From a checkpoint of a small transformer trained on Wikipedia.
Size: width 128, 5.98M parameters.
Architecture: LayerNorm before each block, attention and MLP in parallel.
Training: a variant of SOAP for these matrices, 117M tokens, 3556 steps.
Each number is 128 + 24 x the weight over its row's rms, rounded and kept within 0 to 255. Layers, rows and columns count from 0. The size above them is the row's rms in percent of the matrix's.

# layer 3 MLP up, 512x128, rms 0.074, rows 291-301, columns 0-127
size [107 100 107 124 103  90 105  95  98  95  97]
[[ 93 140 134 137 126 121 117 130 130  88 127 138 119  94 120 111 144 128 144 142 134 105 130 142 150 129 150  89 107 107 142 112 110 136 160 122 128 134 138 145 116 109 135 158 122 140 138 151 131 117 129  94 119 127 142 130 120 108 162 119 149  92  70 144 201  67  72 101 163 134 146 140 152 118 150 140 121 125 147 182  81 127  90 109  98 190  86 124  99 170 143 103 128 132 134 135 131 108 118 158 140  99 110 105 147 103  96 136 105 153 128 131 157 111 125 157  72  96  97 139 102 137 163 149 121 119  98 139]
 [126 144  97 121 135 105 117 134 107 136 144  72 107 136 114  94 111 123 110 126 101 155 108 102 127  95  96 158 107 113 115 141 149 118 103 122 120 123 184  98 118 101 128 119 129 112 117 125 113 108 142 104 123 155 172 128 166 146 158 117 103 123 130  92  82 158 119 104  85 130  85 138 134 164 128  73 113 122 147  81 144 143 128 100 178 120 109 147  96 108 121 152 111 119 130 113 132 128 179 138 134 147 131 148 122 134 120 117 168 128 144 196 139 106  93 119 129  54 171 104 144 126 130 129 147 112 110 120]
 [ 97 138 130 117 150 145  93 164 142 122 137 142 140 125 132 148 173 134 113 136 127 133  97 170 156 170 132 150 108 122 153 132 174 100 138 103 136 149 134 194 144 139 119  97 154 138 148 103 136 129  92 130 155 118 156  98  90 119 143 162 131 131  73 135 144 126 113 154 135 155  88 155  85 102 167 129 141 138 159 141 117  97 128 124 125  84 128 158 115 133 151 149 119 127 177 141 128 117 124 163 129 167  84 134 134 115 108 105 145 129 112 132 143 150  92 150 103 131  99 150 133 172 185  89 171 129 126 107]
 [176 129  99 174 149  84 198  88 128 124 121 132 139 132  75 142 146  87 116 161 119 124 136 133 127 153 126 131 133  84 136 138 149  93 104 139 165 104 128 118 143 115 138 141 128 176 122  88 154 137  92  86  89 150 102 125 143 109  72 100 129 151 103 150  98  94 143 149  64 102 123 127 139 130 135 115 132 175 160 120 129 148 145 125 163 133 125 134 162 130 134 124 125 113 120 127 122 127 117 160 121 106  99 142 126 161 118 124 139 129  93  98 110 133 150  93 147 163 124 152 145 158 164 122 127 108 135 151]
 [122 118 130 127 149 142 146 134 110 121 120 170  92 120 134 138 152  93 135 108 109  95 107 110 135 149 115 126 138 141 147 124 169 130 176 115 115 125 135 159 139 123 109 135  93 125 133 113 107 131 109 169 133 123 178 126 154 134  99 121 123 114  63 116 115 117 133 105 130  82 184 118 136 171 137  74 114  82 140 192 119 102 132 163 176  96 125 130  92 150 163 102 108 152 118 152 130 141 141 190 125  82 139 113 132 132  99 135 151 126 133 124 149 114 146 121 116 119 181 140 169 126 135 130 143 102 130  94]
 [119 100 105 115 125 107 128 130 103 118 107 160 131 117  99 108 141 101 153 176 162 109 131 145 162 112 152 124 137 153 151 129 131 159 127  96  65 108 140 111 145 111 120 121  90 126 140 110 138 168 159 135 160 143 124 131 105 127 136 155 103 100 156 111 107 139 119 122  87 149 111 136 112 118 167 116 161 148 153 139  81 138 139 111 141 146 105 150 112 124 121 137  74 164 118 188 147 121 171 177 182 106 121 119 141 138 134 182 103 119 124 174  72 136  96 152 122 109 141 110 153 121 159 130 117 131 110 127]
 [135 111 130 118 166 163  99 150 108 139 174 125 123  76 111  97 151 143 149 147 118 116  87 191 130 171 155 118 142 155 103 128 114 109 142  96 135 107 135 110 127 133 107 139 124 166 102  87 148 150 159 158 156 114 138 104 102  97 175 108 120 170 117 102 114 102 121 133 109 161 124 146 145 114  98 146  94 163 113 121 191  91 127 120 122 133 134 139 140  97 123 154 113 109 117 141 149 113 107 136 135  84 134 171 161 107 159 107 135 107 112 157 154 114  75 149 118 112 105 111 118 117 123 107  92 133 143 119]
 [131 128 138 132 106 152 158 149 112  90 130 120  71 158  66 130 132 116 130 129 133 109 115 133 102 120 152 158 155 137 114 127 101 107 121 123 140 163 141 163 168 101 130 134 164 111 130 126  99 175 149 149 132 149 139 123 110 169 141 111 140 134 120 142 123 111 134 168 138 153 150 163  84 126 133  80 153 151 165 110 119 125 164 125 180 123 135 136 152 173 136 148  65 142  73 139 154 157  97 129 122 116 179 133 121 153 163 139 118 151 150 158 166 122 162 119 130 145 160 148 159 159 133 128 141 136 118 120]
 [106 105 133 126 121 105 123 170 205 136 140 117 129 121 119  99 144 114 127  86  96 119 139 137 100 162  98 100 103 104 130 128 142  91 146 104 142 152 128 139 115 114 125  88 131 149 162 153 146 132 103 163 120 136 126 118 157 131 120 147 154 137 133 114 158 112 127  98 152 106  76 129 167  82 155 158 121 169 148 139 147 166 135 109 125 106 137  87  86 122 102  91 113 153 121 126 117 129 139 139 139 115 112 107 155 120 176 125 121 132 104 129 133 150 111 200 172 104 105 116  94 124 152 151 103 135 161  88]
 [158 183 120 176 119 131 183 154 140 130 113 132 147 118 185 133 140 167 112 115 107 115 132 130 129 113 105  78 121 114 112 117  92 126 137 149 154 113 125 123  93 129 133 133 131 134 133 101  98 113 150 159 157 138 129 126  91 113 108 113 134 111 152 124 143 182 146 103 103 154 132 135 153 120 115 143  63 146  99 141 115 144  85 160 135 133 154 174 111 172 142 110  93  93 141 143 121 125 142 124 118 143  94  96 108 129 122 116 152  77 134 132 136 161 119 126 143 201 124 134 150 107 115 121 183 117 132 122]
 [116  87 192 122 102 146 148 105 105  87 145 104 134 151 100 118 143 131 101 143 128 152 140 158 106 113 143 101 110 132  99 139 118  89 169  97 130 135 155 142 122 129 185 127 106 131 135 158 153 107 152  78 116 107 153 148 169 100  91 132 114 126 119 106 155 101 102 152 128 137 118 101 139 132 118  89 127  97 114 157 139 121 149 142 166 154 143 119 158 115 130 125 131  94 102 144  66 188 122 146 138  75 167 109 116 138 106 140 119 102 153 128 157 136 132 126 128 173 107 123 112 104 124 104 149 119 163 132]]